From a checkpoint of a small transformer trained on Wikipedia.
Architecture: learned positions, untied embeddings.
Training: 100M tokens, 3224 steps.
Each number is 128 + 32 x the weight over the matrix's rms, rounded and kept within 0 to 255. Layers, rows and columns count from 0. Numbers have three digits each.

# up: layer 6 MLP up, 192x96, rms 0.15, rows 44-89, columns 0-95
# down: layer 6 MLP down (transposed), 192x96, rms 0.169, rows 44-89, columns 0-95
# gate: layer 6 MLP gate, 192x96, rms 0.142, rows 45-90, columns 0-95
up44:129160122096130035100121145144144114142149186131146129164116155129117153077175162126174114137178188114177153100131128175109074098114129132104161082135119186175126102134172106149161141081143150133122123135132158087190126147164127071113126046122177165097099100165142134112146124137132126134
down44:157087099104140100096163091094125181152119133106148110085102132136142150125091181139139192127106105165078119124151096158123087096151122123177104157095112137094091121142119084140105195140110084146041132117104139098174149119141110160150174137133084117123126175125101151178096052069156149145
gate45:062165101087091134070117127166136116144140126051144165091173139191111119138110100111119140139098127173117128151163155171101115129124078123150141073043101095142144141158092172142119050102115099112136166153106119098123152147090118088103139148137110109101095099135136154161136138148182153062
up45:138157124157092143212137152126107132161134109177166097164084116109142164134199109101117116115164116110135169153116147182133138153129124123076156072119114088074116154086108192083052165107172101166122133147105114127203106179109124124120108164094107119199115109094133087156140094126100074145
down45:122151120139112151147072073127144081093142236135124184124070163159140184098131107094127180189176144104171121061159096095120172144180101104142109147094171138128167143124113014134147145107169118120117133142101119170127112115159134124148179119098106123097181179153166168147087123129146137151
gate46:098142085112112140149084126171177136084183144116106131136094166190149094133124145093150156140113111149169122110142150159144084191143072106145151042087071054135163128139152165069119074079156104165136103133161116179071114075150153152152116128122106108146101101139119130132113085151134127128
up46:164118096082104126113124158158163118117153123115128167141053095156161073098091164119101105139191104123114176139118099198162131153122076090166152079080115093142131121133137140113168135163141137211121117097118124165069113114158173126128119101100088112146114066148103129052186100102140168121
down46:146137087125127121137143116168119137190163120103104169104112116141073114165104174158090083152060124171118129141147067147136158156204099128147161161129156107127147106112163149197124106159159088106129091147123184086122169182158193092167134131144187196115135170138131124137180150093106116122
gate47:132149181134096085130096099151143082125126109119154067155120186122164055081161112181089076141179085061126181127059140167108137097180168130140086194129164171113126129172160129161076134138133106173114133118108202196171145149162126147104120109132203164127121156135145082080135204151133126140
up47:092157169155085109114119088124159014088125167112126113156114122101130067101140120165129094093131114070163122155048139091135121104187146096161104189115157135108192102084127127132155119147080119145105156135118189147118099141179034131107138070124188119135135169086147065120081210128133063174
down47:100146112142100173085141041116116102122047147106094183146141149090144094065116147131107160111198131111132140097108060160167199121173157161132160108146148192160182122181110119140103147137137092164162152153106132100142073128144147106172122153128216142086112139129111091114117142155175112165
gate48:090147131166133090184131146167105108134154117142111093095161176200137122119141103185156114108083135077121153131105118160144147135116161138117087089104197175134125198125139162159099165192137138093125138116156143188099142139135061114145201178087101120128123117167166165139161155117170072169
up48:154123163155140144071136152169107090153060129179123108142147137143157115130129068115104116102082109145086122224101097165170104142161079092117134112107074112137135130114064133137110145147168100129129174147154068133095099162106140096157123160165115129093109153139131087142178099163136158156
down48:115145088134133120152126153198115105113118095109070159113117141071130150190118120087122118079107134064063079113172146118158132114178127090103156193076125110125137135110105197154102157107110070129171181057168082108129130173133134114112101129138148000143091116103095140161126110183092129106
gate49:161103121095175120109133097148147133149193092157108124087161098103123116157116200180114111138133137182144155135149132143151117107142085125129144081140110120062150092129114092139100151125161111157075164151180092112087139193136143073115082093123104119106150116192120068127134175116146116103
up49:108114109138113152159163162123129160153111077117103101101117121124143149205138171130163112114134123093144157119146199129173140085128093100141093140140157134156135129134130106125125098150157093133117126118092138127115142126110096162100168182099134141132067171157168197097133078113148152112
down49:074131099140086079115107075172133102176104120120149113122146130132120144069133134148176138122083103145129085128109156094206147129092118134090116124077105115121148138149066140126165119161108052136128106110065172125091090167119091089090076093130157147135139147084138093171113122163141139137
gate50:111157166145107170127147184138126119171124215089104155118122159171105151152140142132103112151085102068059171137122114120098122105152132099144142178088118062155160128114136150100125123167112137176150159128080086149153146094070166117142141118120138121076118158169189146057156106131127148071
up50:105105121092186122124165160127123127151126073125125099145091127155090129113155110139089125111134142110147103091193141126157141160089101140098118096172065100085104165125144134125077194122159110122113104109063089131084115082151134104146164128098134083106171135149155181125173181116121151111
down50:130089117145113088091121134133157110167120117113084197130145120175199118143149104164118155148121137095143133155158160113228136134174198117150103101124116151108148145127173111143132126152106135151106099105143164158086162158097084128071144112144083137125146091105144115129127116127116115144
gate51:174119129181070164182151151098125133164148120083182068151130112109134115097127125142119131126128175162146177128170147188116161066174146117092157112104184117072099118112173132128137174111064140077112134086161139136133174103152125108144170084102120177159113153133129146129098119153184132122
up51:093095132138077216146103129125115156154137087074143078150165099169176132202197135096170140154121168075121133120109156117069096122101129089149093137102159121141146122112149078148094148067059135088161112165068106174136172144195183155124109144102127090123134160103138099131107090101153112149
down51:135117194154152090159140139157121118127137089153138129107103115114095113129069155084115136061064103135140188219158180179155127122098142109133159145102109114089136118088057140123176117158155101094112157125111096121156067062089126141083056123131119163156129154140153133114102167162091126093
gate52:125111118148068141113105161152123125082131151156091123108113081179108122158124069116061124105150176160144154161114134148170163164129100132113107078083110055141126153122201100133118121145110115155096108138141128176123127149123200117128185153135171085116098127174088123131097135146060110125
up52:171146126169120133123115106123069159119092105181099111134137118112135131130157149164159087132064128138133137071121096145108144106150143151098176134045153111115112103131099064184165177156130140116168078144089141163136110192194151126086178125113116075126140159121131149093188137141119191133
down52:115088106152122098122148065114185140133144149105149114163138134147087117135089128110131138097148123138147141157075116122071172156085149152122135123159122096111105167113069139093174143145124056117070119118181088150170099110172101108148115141167099092170095079115100148187136130165111097131
gate53:117121091124101095180115117054171186152089125120119107178145146121194117090116080155163141103143163116113108097120116122004085104098126072072113094157145137133104122160179163130096112061146141153131092098145141185160164130085168121127108138105167180062127153144115080184141139130119119147
up53:146110118131131188135142123165149115198075093072141153098153077152133133149091105094143061170134145104147124133068109178154191096118150151122119100086209121138146153142101142154096155134151123134130166138118120142138127157129073090159066094136123101100145201142119146066098157133144217157
down53:197116152127135172153163165118105132091172133187114100134112192092155063122123154147115101063092128096102109166181141151088155107139154152150110079113180137239118138176135133155093102141137136094134176130099120092115128091153121106133083169134112119191153126181137227096167119134142075064
gate54:096121106146153119103132161119205120194084088128118079105181112132142119106178048157142110131163131092165152151155089126103074078173134078133128107138104169172104158156120112163138090179098089108124092151102159108125083111112138075166096100165093114117186167107102114126162092048126145141
up54:144068122137110174037144146095077167087171123063142175124129149124188185107157164126129126085162124138102116125156123089147147090142055149138125146128118105151132035112147192129158143126146131143120118173145121158109130123118098176124112128090093096162177094131118138147165118154138137145
down54:134098185122073134080122131122177126077062164069136120125169127174143139115058078129173121149101164164109094073125086113152126146102086158145176100124094173143158169104088074126186123141115105143098169080138141130134153114086153145140146126135114134190171183128092139101147147157108198169
gate55:137122104141152116079123117127148097097175112167101138152109172085076145082196140182119171120128121142143084109149170152166114155119093129159063144128148084086217124140139117122077104163057083122176123147162137161072135145131109105137166077143158156161126095107109106171129084073117133099
up55:076115088165140142106156142172145160143165098055124103129137057127173146207050103117147113075167151067112128144142141107136098106134173120147139134061139096135133117171131138142122114167109156125131117106083182153183076150153116108126132072149133081130164153144145154108099133147145173122
down55:170139116167176157114128119133144171143080117155104096162086150079104156120169124124073106160181152148152118108121144130139147081093157080108186134113147120137115145118112117126098094099161131117149155048112120088074153126102148232088107162128176090065125119137142138147078214102175157157
gate56:149099156140152115078072158073105169102117111090068119123133116119156105171110108157101146171152116072121079155123100147114084112167073088100130184090098158117141121101140074175069078152121131153126078201123116119093097160150120134126158123147110175096187183097128136134095137082108128134
up56:168110127163167070148094131131144138125122136124096123133133127134155085139152141124091069131117146083127178115106174054151117127184135099123089035167152143096166133110102081115184119125159102115173135123130129129118163101099114162099116168142108057142130066123182124115163171136149131132
down56:085022122136097119128127106063108145152121129124101137106145091160172119135120120087136203132194148132083134104116161173128104131129125120109076153162089144090131163103099120139171137125103187161116170127100098140087121169141146118137153102091113107071147060073119102121157085100159102139
gate57:127114131098145158079141134107121128103039168178108105096150137115093171118128131134171144178105158106146142108150078123098188122235154131145141145108045146114128107102140155114162151085134110142112092100167119169073155131106130141072171181134118093165127113088091109088114161081151142110
up57:102070050101118131116116110125092106069017145184109113102135178161148107105149134155171111107181139110176158154134122158090156153109113176161063084119191095119083121083101112139158131135103138140109106108182155100150140137161168161076169209100156120094090106116097114170126107097122159113
down57:121127172103141090140139124117097135097173122098117120149118124101095085134211134175107099187078179116140048101114134118160166122110132193114102125028130116114092135090059174123103154118191113122098178156095127103136161157178083154161171135104188123102128116078097116179078131138119144159
gate58:162141181096155164150119118047155166098098116161154124118150149125133197050101129060114139153093129158091149118130120120167131154154145159181151065128180123140085124081193129169155135160170084140130105126161136145068114112072156154119123118163080112131138147101120125095119150127099102144
up58:135242172148060170128153089183142090118114177109123121126050126137194129119121152142156142118109043140084120131076128084148132070131167133115149146095120160115171134144080136132084153098174123140110140117109122181086119163166121157145105127104196129118137095146152113098089154131137092125
down58:127161145155151118159132132063139103132164201132072177132150130127070112152089146109138068135111142036144107122167150163156148100156179148135122109130101170143129122125125153121090105100104122128136113087104170158110117190052121079084107109123115145136154083150168151120105157119177143119
gate59:149125138125152151159129094097122143157146082109120137096188051133147097105084111133166140156103159173151215175157180131159131109128132137103132081144141087109158136117157170115145097114132078130140216079109145158152075061109101121174096065124121178134107125112152136149137156123107141118
up59:127168155119146130102166131138117163125111171120090225133155170111152137116102119077118097106128104143082125052114187114126140167199135123198061100104129107092099117136145079119186157036182133119121128156107196172154125163104112105121099154119161086150165090133128177083121135109153117096
down59:102114138135155158167114114150149112094169109111121110148229172181102160106086110084161120146122138136128166152132133131039087142105171131173115112118130134119126118167163084131135138170088126128133122170173109138156114087129155107071100093077124111113097155144092125221123094132143172109
gate60:109077120141118185137141143174127171133101176080122129176107104182116134112152099075136120141094145169168144092155061099129127106113090074148126121104114128179053090104144122159098162163103074163111129064111135134101128121126111062123136181117161141153100088150088135106150128193145144069
up60:119115117094124144087147068088155130154122121119081126104088194123177183162124145150156163148171136150093116148116120066137066115155110137142122128183098157185148109134178076110073087085137136117133132146137141155171120109107140117134115062169066127134134191135141095132096055129137099146
down60:128099132103123118176117119153166131156098148116109141130113198121135138149138215179130142125102119105099055106145073142128160110145151159080184120101119213139127073158149127113137133169115235108150144136146107145152117166138141120184157102180120089140092156052154113132114197115120138135
gate61:154144092162126134186132162154175118165135144115105101093072132064172089093074159113138109114100073105133109090160148099172084146128153085090118134080131096100105120115096143135034177115076103187110138109135152110111129146092116092112159137108146108135159152156163105101144132147104091183
up61:064151149079125139169205151115124124114096152136132113138114044099184147138180110127088151104129140150155157075146132155104149118115108089136159110192125193117133162148167127180131092161132156109111144145156115135094175104168110067164163120163128120101135133138121120090078156145127161115
down61:098181143165131123152087145149097123149083106110167132123113158097156136132144089104147164108134179099000099136154150103122079141156105157141126145161105116146149107118203136163181136130139109100126100090142146115070087096170100167126092160087067126122134133135138132130174135117123058108
gate62:119151128167144154214086106155155156094069138125083142075103123152080157118153094163125155180105132159101145176176199116131137183149153084127201167079085134151141104151176149139132110088107105101191067092147164106120144125139168135101132157124184108089139114180142115118086175136173095088
up62:143089118124160110061103175145068107119134103105148163122165175087086062153154127162109142143167175144159125135082129129138138092196115124143101114191101112150135151100116128099110128082083116152172146147119101089121143080104047144160119144119131148101178089094087200109145086109141142137
down62:088123108152136134117054094140141128152169129161074133113129101130209112068179115157132146121144128140128152110084147154130121149160152088144143118139127195195139147169109138159101189124220145117153118142173141085146161144112106111135099121121130157140193089140131155073200152134173102143
gate63:147158113125157139118118157139136144173182110050109093130163067153124094132176161075139143106105122127138139163148076094137094109073128137101176163115143106138182131110144137106120134157027181198140112093114173123123141139079160101141087097120148130117134149132135132099111149169124090121
up63:117181062092116151123126140153137150153172120125126081112150184099076129108107149127121123071088192092160115114172132131092113113110135135109173112082117134146161160123066155092214141134187139140193120132099155128099144094105132116103144115073139111132161173121075082136107147153144082132
down63:139149147146111124175113135153169179143123129119079104160141124110196182107122112106107124104085128096167166172148127139187113069084112153124145167132144132082117135187135149154095187100149145085064092127129135096100094115155104125089114122097147171086123102142129196092155148164095134116
gate64:103130153116178093067135137095123159138128129136167188123123084130176119166163081122133102132211153160160143110125109194164163116103135117125171135088125097126080093085125137117160085144118169124095133143110142148174125123111129163147117097151100105124148037119085025142136161106143117107
up64:204119108078130116095172134153146130154116108089143092136108148115155118114090116112122125130139159070180121129128074101101118114106142106207114133170112118180108134171178115158127112174045115121193105067154119109144190114121108125074143108130150065106092168158124138136114122142118139159
down64:146123110121110122146115089155151104114113119134096090099117154096118112113091163086203122094164067091150093137111145125124165083155115139165095165112099179156120158126129137154190097102123095148157116105155058115136066113122126101097105100110171096086114153141208144122123119158159172118
gate65:089072110117156131147197120087139094065178141159141092070105133173144113041104111089144126140115154163075164116102133111130154094131100158065137145174104078091145186138155143109158129160162174128117155088121128109145117130138155106137101106117100155161138157161124120165091174160114141117
up65:164123125138123098129134143141127139110107159165117171075155120106141098125166126174120112145131116073147133111127151123135125066177093072191121131142123187189130066089096109125164077097149177103136062138143073140069133144121102164138145184138128092128122090127075088137103126077123118136
down65:088151151154141144121098121122116124092140144107126127085129135147182132135147152114198163092153118095115176203089145166090162162084156138111095096128146160139150114151143075158181110146083163110138134119103145107130131145143154168042107134073142104106093161156106177106077146162072147116
gate66:131170121147142141157138165123133084137078104130125127126096089163133155140146098196115152128181117152122177158108149144163179094131171131145110105112192150104101145096147133130140154150099166097090103145120078166167112152144094123100135057171128154074103097134149116173092153153148131134
up66:147120118112118131134141103107140084089134110120137115158137085155157129086144104142132152119117115130147128122076143130077127101108117114076114110180141154150119135112139150087151110122073164185150178125143135088138122134106165175165176084157130159120058116107147110104145215124168151129
down66:117119077132099089117110127122143059111116161110116141087129123125146131161082109173133108150094140119108135144141212136130144072130071053116116061133140147143089108143144066116111118190141131128117119109131189093122170124117157160102139125106139105126196108114135099131098090154146130122
gate67:165070148138169075067126149123133177159114137062151092100145164145200183158140135129118138098143141123081049136154146112125105163119151153109035090091130084169114135135141199109157088136141090131119111140081146115122158112118129096115147100134145141217138154126105107166114166100111084113
up67:093110087122183120154154143104107055162148137138119169102098092162118102072120125131069101116160133163120124117132162151197104121145143150108140107185224069119119143100113143098130111117100137142117118134052141113096115151163147155095128109116094105099078131170137111119106148113095187136
down67:135148163158111136144094159130098178131088148151092104130071147107103172145136126149136114163152129118060170115177108111139164094170126173128146140111134113155118102099128063170137120148140105120078108092123135095097113181107124212166127125108154139094161059173120127098131120104093098117
gate68:125118097138106192106115106168120140091103136185155140140121076154138120205124105163117131071148176092077137092121104159101097134145087125096155132075099139150143109080166121134140204161131083122173127065130143153099152109098142099132118151104099080081168106154104159154102119131212092130
up68:076127136149160118126123123124126110080139130133145084130103086073152009149185166116148160127107165126101115089089128152110120109117157132134149146094080118114173134193151131133127098143097116126196125136121123109107076122106130078123123103131148142152104116174068113100067211140143160093
down68:134161142121133136106046142168113137136041116117128106115123169123155121076146078107142146136123134051155155118102075081131078123121222135168104142097165087158196129147167069117125143110109062115146072145178146085115103168098164136118102156127117134145164156105102207153104112174106174164
gate69:080082130063119165106113130128152035147125076139124103182121132108088125161148124159240111108135102131093062080103089196070150125130131098108155218132112130116225122136046161160145138131133134173082143057088087112113125148130184156107130112151146105174150128136148137120159078130153098126
up69:053117099061160097148084119103166106155144108176124120113155229136050112129108121129181107084177108143152091119125121159066114170142078085155139138178098141129168092074153142139131151135134095129103105106093128103168110190146084175105136107157146119141123164120144165119121075139124109103
down69:146148164137139146108106144102136065100098099240128116125134133120106078213118085143121101104167107187127103121139177104118116129138143124121079138144100128137180165113102199160180197108152191118051175112154083124153102147081140113129095084181101157154174099130099070106077113139096170085
gate70:195126153181117154135129149179102054100133148144134162121126111125152129172138183149181206110135163087138167120086152133124130123178114128087152111132132114144084093179110095119099055151111091131155132164156116085132139120131120122087159128143093147118111201085112150149179136194126138122
up70:176144100117102159159150123185116087139113097180142081149120105078191129186162096159165184125121130128178156124144171137111112122202146110155185130093072177148101124164100136164143102136114189128127132099173121088109167128146128106092156117136130137100062126134149100164139121131184182100
down70:145130151178096086126167128165130116133101148094101149057152130143141095103146109113200183145111131141145109149098123156132137086082108128117136128160151059135132107147155133148123247107122107167111114125101105095158157140125143130106119187101115139146105112152183139136110098173122189129
gate71:124045126189094110156150117088140103170110094151146193094171120117137110121091094125137093151138196193122127049103132175137166109116127146116115124087164144158143102100166080146104121140100147153119109064068168173094101104108107120151098175091093173115082152090099050152132120088145103124
up71:121141138158155122167150146098130155097135110101212102122095123185124115139127102146168198114132147128139157166106119136135084138181140082186171116085160163087172120166135188094144087113164015167137057181094096130161132105146142141182147122145166141168121098132105162085120144099073117164
down71:157073120107132145121091090160121132126124131139132097106138094143153122151160104184096187087104111097176200100135130050074096156102124116134138154165017169081172158097145116163116136167140130120168084106172110094093163063103136145114148108167124109119201122187162128155141121111152170076
gate72:116138116107186143143138099109070099117164139107146143111117161157164102193119071218140126152142156125166133112124145163132156137121138074169118094037120121164128180117139145113106081123125145132127122103139172147066117098212116097182105121145150084109164101133136126171139142114148149114
up72:106134087150154116154156105098117130175103059125211173119199133139110169111137196128106152123144154164155128110080154121102121084074136106125123120094171096098102167127115134097103110150142158116168133090172128131105131128123145100091131115071067182135156118163108077138111137152142123161
down72:117217151159122094144109123132142163128152129160152075143164099081128178099132151141134099146155082161150119128117163157106100135104175158113136115199144132118187127160122131143084166159123105096089079135142150151172110083122155168156136177158110134145101149171171135072085116172098087098
gate73:116141149105100135090123170168147099122138122174186116124068131142133174142109098075153181183125139126137146072095125163155121126131165131120133156082157145116132153148161139140091115137201129098110170103114127136084088172131148074123093125206131121163043112145072132130146166141080068121
up73:164122161151185107154113090128161106117145112137134139117153140161075136084130070150178140146129117147105048118106118105109132142135117188151159115173110125125123125145088207127091108089140127095137118178123100117211110161202075213173098134115119151153148164102099124129061180121139132115
down73:122117131087130105143146090110159191180241112078105149158153122130124131151167116072123115195154108134145135123099161159151074169151143140168133107153125118190129133152066105081199168098169158127195141142140169148126109097130104164121119097087147131124179092162108059106102175105106161088
gate74:133111143104116101161122108055102204144139111146158097162110113138115127114146140099128101159153126103086100139107104155180196145154060121139168164141171057124148096131153136173077154172134119068169064134137093118119107172132134132074091074181142122159096144131157130112119129091138088158
up74:125123122066170104172109160092071169133113101107148153108116128156100174120097133103127087117141138159136098158074097133133103091147157071168150088142127120163155089155092118179115162090111143132092083169161121128139139124062131041117122101177135100142110158143126108123128149094106095130
down74:147101137096138120120151118116138161118139120144214095194086107102113120114117167141129149132147137119170127085130168146167156137041097216130143149131096113153107175171172188142138188128152123122145157118117106183137113109122120172084093167171169159116130092117172131098167102080181100155
gate75:185085153109091126126084131146110105168116094154094098130099093120084151159132173173114162136089100150144138163147086123127127119151087129114134171112109082165033113147127190124077098106166066139134065151168101196115155121115095169125109108185099128084153135177180131139132125122105100152
up75:141061150177087126140131153099077207122132142099156149143057142116148130151129083209112144155171098152132131144146087169155161116151081120106120134148066094145134113134143167153127128093174136160128081129140066096049120112116146142181110081137173133110158121155177122165177101090075087165
down75:147167089130122146142170119125153118118152122168151139157084081085133086123180105162130168125107111087117202093073092119100107100151127173088121165079081152159100099107098157150073144159133176172133162172103137062164125136139171128109141115064183114130108102084124106139144119163053141126
gate76:184159157108116147124142129129168111236114171161108113137182147120156152122138097061124161097094101057131165177140154150137082140126110110132164101111148129112109095129181163120141170133134122100129144092092155170091100127125111157140102118132063102086121113132143192102090137157151136096
up76:188179151133121156171081140099105119189129162117128118135139105109151174097106161129203194075140126111149126103105075151099117120119146130108142131113046074119107125152126135130159135209146138134116119176082130124133140120177125103140121082146124152155118185129110116136141166122122122141
down76:145111091137102117125110117207063162143173129103180154124145099120154085094075131110114141153149109099159153144117086149146105121139178158105172176147184157148117116170089123190077169114163112174089149117118102072130114131129139112124136148142135225153169139100072134089138160130120159161
gate77:155057149089134155155185062121107126118079145158167155168138169126158161051129116134124156153106132195145156110161132116157114122058104114121170122133123045176098111137194161109109121088112154160140122112110096095078128129117155099147138149167141182106154117116103112203156091176166150158
up77:176121119086147179140155068139132086138087174149134106155119150121121093086125116129127161121106127189156094165235090122127154152014057131100160174147123088152124157136204149123147122132078161142152161127081085089119138120122107108145138153141121134115144110110139137175136092167149090111
down77:123143152129149091123152166091130111109110138173101133131085182145134139121179100090134137155103099169198139092089110175123167086085187144096184155098164074126116115124142089155125057116103124059048121132072145143178105139147098166058159139123082158148125091137148129096145140133135155124
gate78:093079102163069067119125124150144148123093092070094139101155152150099126095144116158131201116120132138124078147145131053134155073089106125085172133116140083150173141142166114083151083107109133120137101105110127120132110073116144163174093042170127158135225110076112113200150117097139125129
up78:121088139102090119089105092133101133129150154174147132105044082117151116141188118055122114157126148162074090117120155157077139124139073091138028138188115088161104163158153092037128111151159152187161148155121139152114130138129111114113113159105158147088108168129084146172178101100158134117
down78:088138140164114143150093074176177110172124160113129129194135085145124079148134114138069161114110157149133209151158172109141098162083159133142166095146116117073128124101110120107115160139120104094148086176135120194165092088113123175095156124100065118130096141124070123119123108201107139069
gate79:085121104072072168142108094093088111127110116110143132144118124179138163073144176145169140154124189160154204176119109119127135164085163154144109150101227125154161114087140164140139111194091088116120132095128101163173188124062170130103160127110175102108123167125122150127123085127159136142
up79:196121052162108136116148137141167181126142134131116163157100061151119115110148144153121139093151127121110114168165165100139137128140076145153138150138089135128124196148105126141112104105131069118125106125118075121108167130182120114180141122154116100098129094115115071169094153111092228150
down79:162096121118118130168163143183161116147099159121090101196144101126112104103117108140165119083156082104083111095131161158194103089124119128109162146139137098081115127158132150150142130115155120153166121128128112163140159136121128080144125126126125104151168107130086108143131130149121128082
gate80:137084131118092070157066087140082201165119083084127135091162107134116184119157166188132129143162092147110124094173185108108173106145137089119175138193137119101159125098093163132116097095118125177146132119187116162056121184179093121090150093158146131173124148146106118148173093132171117148
up80:132112035104167140149146098162140131141153115148145182110112140142102143180133176150140156136157160112116132134155151121205156124111176160118136135169120148154185087152109128149151133087155149121118113136088122160161136242084118069177176107106134103121162075102149104080135131146168072110
down80:160088118094168074137102105158146139103135088029148139061152071139137105078145124124097156082134063083148139136137159138113130110090140129095183088138136141074177121138107107135156153170128187133128155161087107155155115097102198161090120159179133171120145152151125144098148097128144136157
gate81:187115140090122168154078100175115135128102143157124140056139132172105151083037169115180075127158132126145129133112112134102112107163139125143122126075165072129087134092134129154230115075156176148118099135082072132095141106141102127123149167117150147177133098194152187145135100088103154146
up81:153053162155127130130138107154139101088186084070124127143117134122165173162137169168074061166109134151122149173124148101102154143187141163124129076064123145106131148193112069129093122123184127137138252111176157121168117174175106145129110133110124103116155125142109108186116203132102102153
down81:140102152168123104152109130141148102033114125164114093179185201162128073114110080084113103115153123105124070145132166102091177141099149149095132100193116137165093183100146132104110091146145125084139125043161188105170138123116124088098116150098114074138117070104116072142124180190123126189
gate82:155070170115144059169146129120078075111092145082108162143151123131111123163157111122151152162194144144141191079121191155157142142133157091082165126144105115122130095112137149144136123170075120112073026141075113132176142108169095124099170098133130172171152121119159133096143151070105160143
up82:139163105142135169109107102094099151148162127162161128127137118059149088062115153084124097101110195117090078141117126116140077116138146133133086220143062112125148142160117141151148095077143172155160098090189149085176112070082114102122126130148126057139144146121080122186122156128161173119
down82:146182134071136114079194164082079182159145187133100113065111104147126151066188082086140130145115129130115125118112153141145126172122057043126143084111150133176145139135118140104152102092102228105112143095115135117111115124114124145140121068164126067116109179100168158091136148137182050092
gate83:154157150151128058165108110129150126023115148157137103088129145156146152186093067169152101094110109140081082141129123135172145141134104112124174152109169118109119155138099109052128165112166169144122187009091145155150159100156099097164123122075115164117158107102135088128128160130150072117
up83:215163138122149150099091145097123077066108032121123169102121128080076128111120101134142136125190188152125077144153158140122123084128077117156104045086138117185116095102115166118101076074131075114126200115142115103093080101138070057191086164130117155120068168152071081128115199128135114130
down83:161089101130148094137065137111142131108070127142145160090073206125109061131077116137123128140078135163112146140121102134133139168123125152096136122089145152129100150109113145146121116150166070203124107110115202133142194093179088149166144187121162155100119242106080132189115158060120144160
gate84:116179145114110113148191143152125109088132108164146099126084127128080072189148086101171126149160133127145196095132210155105144125079089152054109120067120096119125195096165128179180158157099113134128138094068101134121168136042156093096197136161135124084136147143198097130082161189132214114
up84:097178143131093105132139116121148133148098107078133090094132099126153161110047112177127145133151161104132108156093143083084119102177110094144116189120148160101155108106095160123089120142140136153125142175079131133170077122152116130068064124220169096186077141113104182115188078147074120172
down84:083143113140140229150096109135166165183146137103061142134133110108068148137214178088169123138069144186088139125157133175136124143138108112089171097127119133112103076132190136101103137109125191138124125164161095153146152107090119159174131075136147170149188146124144162101116122084107188112
gate85:157080080098133076133132100102153118174112118174110108141133139150136106117103134075154111136176114175090136052121111093119090151152153157131151201108106148154152121136057096136126152141168101134147138113201143177158084094131177172106203127103126155141170139032166173122135116139123113145
up85:119164155044082199160142118157087117087122133153095111094149106120142140153100124093158189165083083127138085097125082190141129144102107131154129128092130140116166167103143140069110127162109132123144092130150066119143116103143123096109084132086124054165119163171113074094103039141122094143
down85:171108174138125118201095118103087105176210174139134099141103126130168112124185120180142152134037137128122076120178157160151126113176145118130134106144124133181138107175155071106169090098161150085146113183089155177154114160180168120144090100147142130137098143158159102182120144126131163108
gate86:161106204150130089084089173135121095094206131120133142159096099185115135104147194149083125172205173180132137145110142107173093110113088097138147126151154122177098153095116159150086094161157090099086143163105092120153132134125123188102177149154113215093184176144093116087153165077130145102
up86:137118023160109139109151138148132091160103146118144105140141169124165167175145125120171166160136150132096128188195116128139181097161142109163171071131136161184071070071116133113097131104142077169159141204115152114152162138186124202115135134127192162149095126146078136130154128117125081127
down86:090106155175114096159095125161126102149109139144215136158098055158153133180166136108115171101096135069117104150112105119148175157162061165086118127120122116111108132079151115152099210165218130135128124165143130083148169189109147152157158135151129158153159124116140076118164144134169128119
gate87:109104138092137122110128113167137153095118122125164066144155151124109149110093128139144126200100160159064099129175157128177078190146146207091101133097079112136136131150105138158184173176112097195076172094132126151057162072109157084104172122109130151133107099129169148153122169094159131116
up87:107104130115057096069166186173126125167138072136155105095139193177172131132100149125108091148093146122156129170196128135143118110186093150140096108123129148091169106122087142174101159134160114167143101170099158169185103109056147111137187128164141144126171202146088153073103153078110149103
down87:099131137072081102087111164166128118109151156162166134192121158098087215125136172135102042115114090078139117081144156139129153187170149084082095150171123094090108119179045180141115160106108129076097144145091162104126086128099115083163123126102160160144127156135072188120118159160072119092
gate88:109103094187128127184121118176164100155084107109062136128149163182183134102108097054115138122149083137123150112142135038142128060161109100176184080136161147136135147162088165151117125109141130104179077145078186102171121128071213200102145102130150137130151208163096144156138129116122135123
up88:095197167086137106180081125168149142117131129075104121144072079081163214092122107054134142164108137136130133120127082138127085180116118122170143130075083081156173156160157123119123105097105159111171135210084155094171137196034135116127127133161099134157143128129130140164117166215102134167
down88:147092095153119081092109160148161077097110130082202120129133141166147125131109091090119064148135196094104102125172174094101086084120127089092099114137108113128094131144117093089119160187190123151156094125143213127096131126152100141122154082168080099053133100171140103181104077115103183166
gate89:093070145074121110185154107133083139133166104054112132093062104128141139134049142169155152103084158154131127120119118154129133075090074136113107170150133109111142135083154171145098166172064097135109104153124115125184134138083161091149125153145162141114114163134167133142130157127102091199
up89:122094141133113121169166150124130119175115144146107087137147146106150104093124156163098144126105192083160100108082152129103168192091208102142196189107140147148149100154112113142127122161129053125117138108147131145135125093091129144083151115112118162165170090093072177084108133165147131106
down89:162121102120142102149143122108149147140174107139100155135100170100150108134162111086115151130084081162098136188170137089126129182177120133129077129151188083082133135132082152147144033108154149081126127138152103126066097205137136092101130127121128170141128139127145093129114102060097170073
gate90:163128146129143086159132136126143128102109108116133062103100110129084083164081189125109081083087142092087116146129085156101059168149141128131168171104208121136125121125145081099143138121127074142157118109079086182165218111125155133106109137124111056086204149134126089120169137126111122139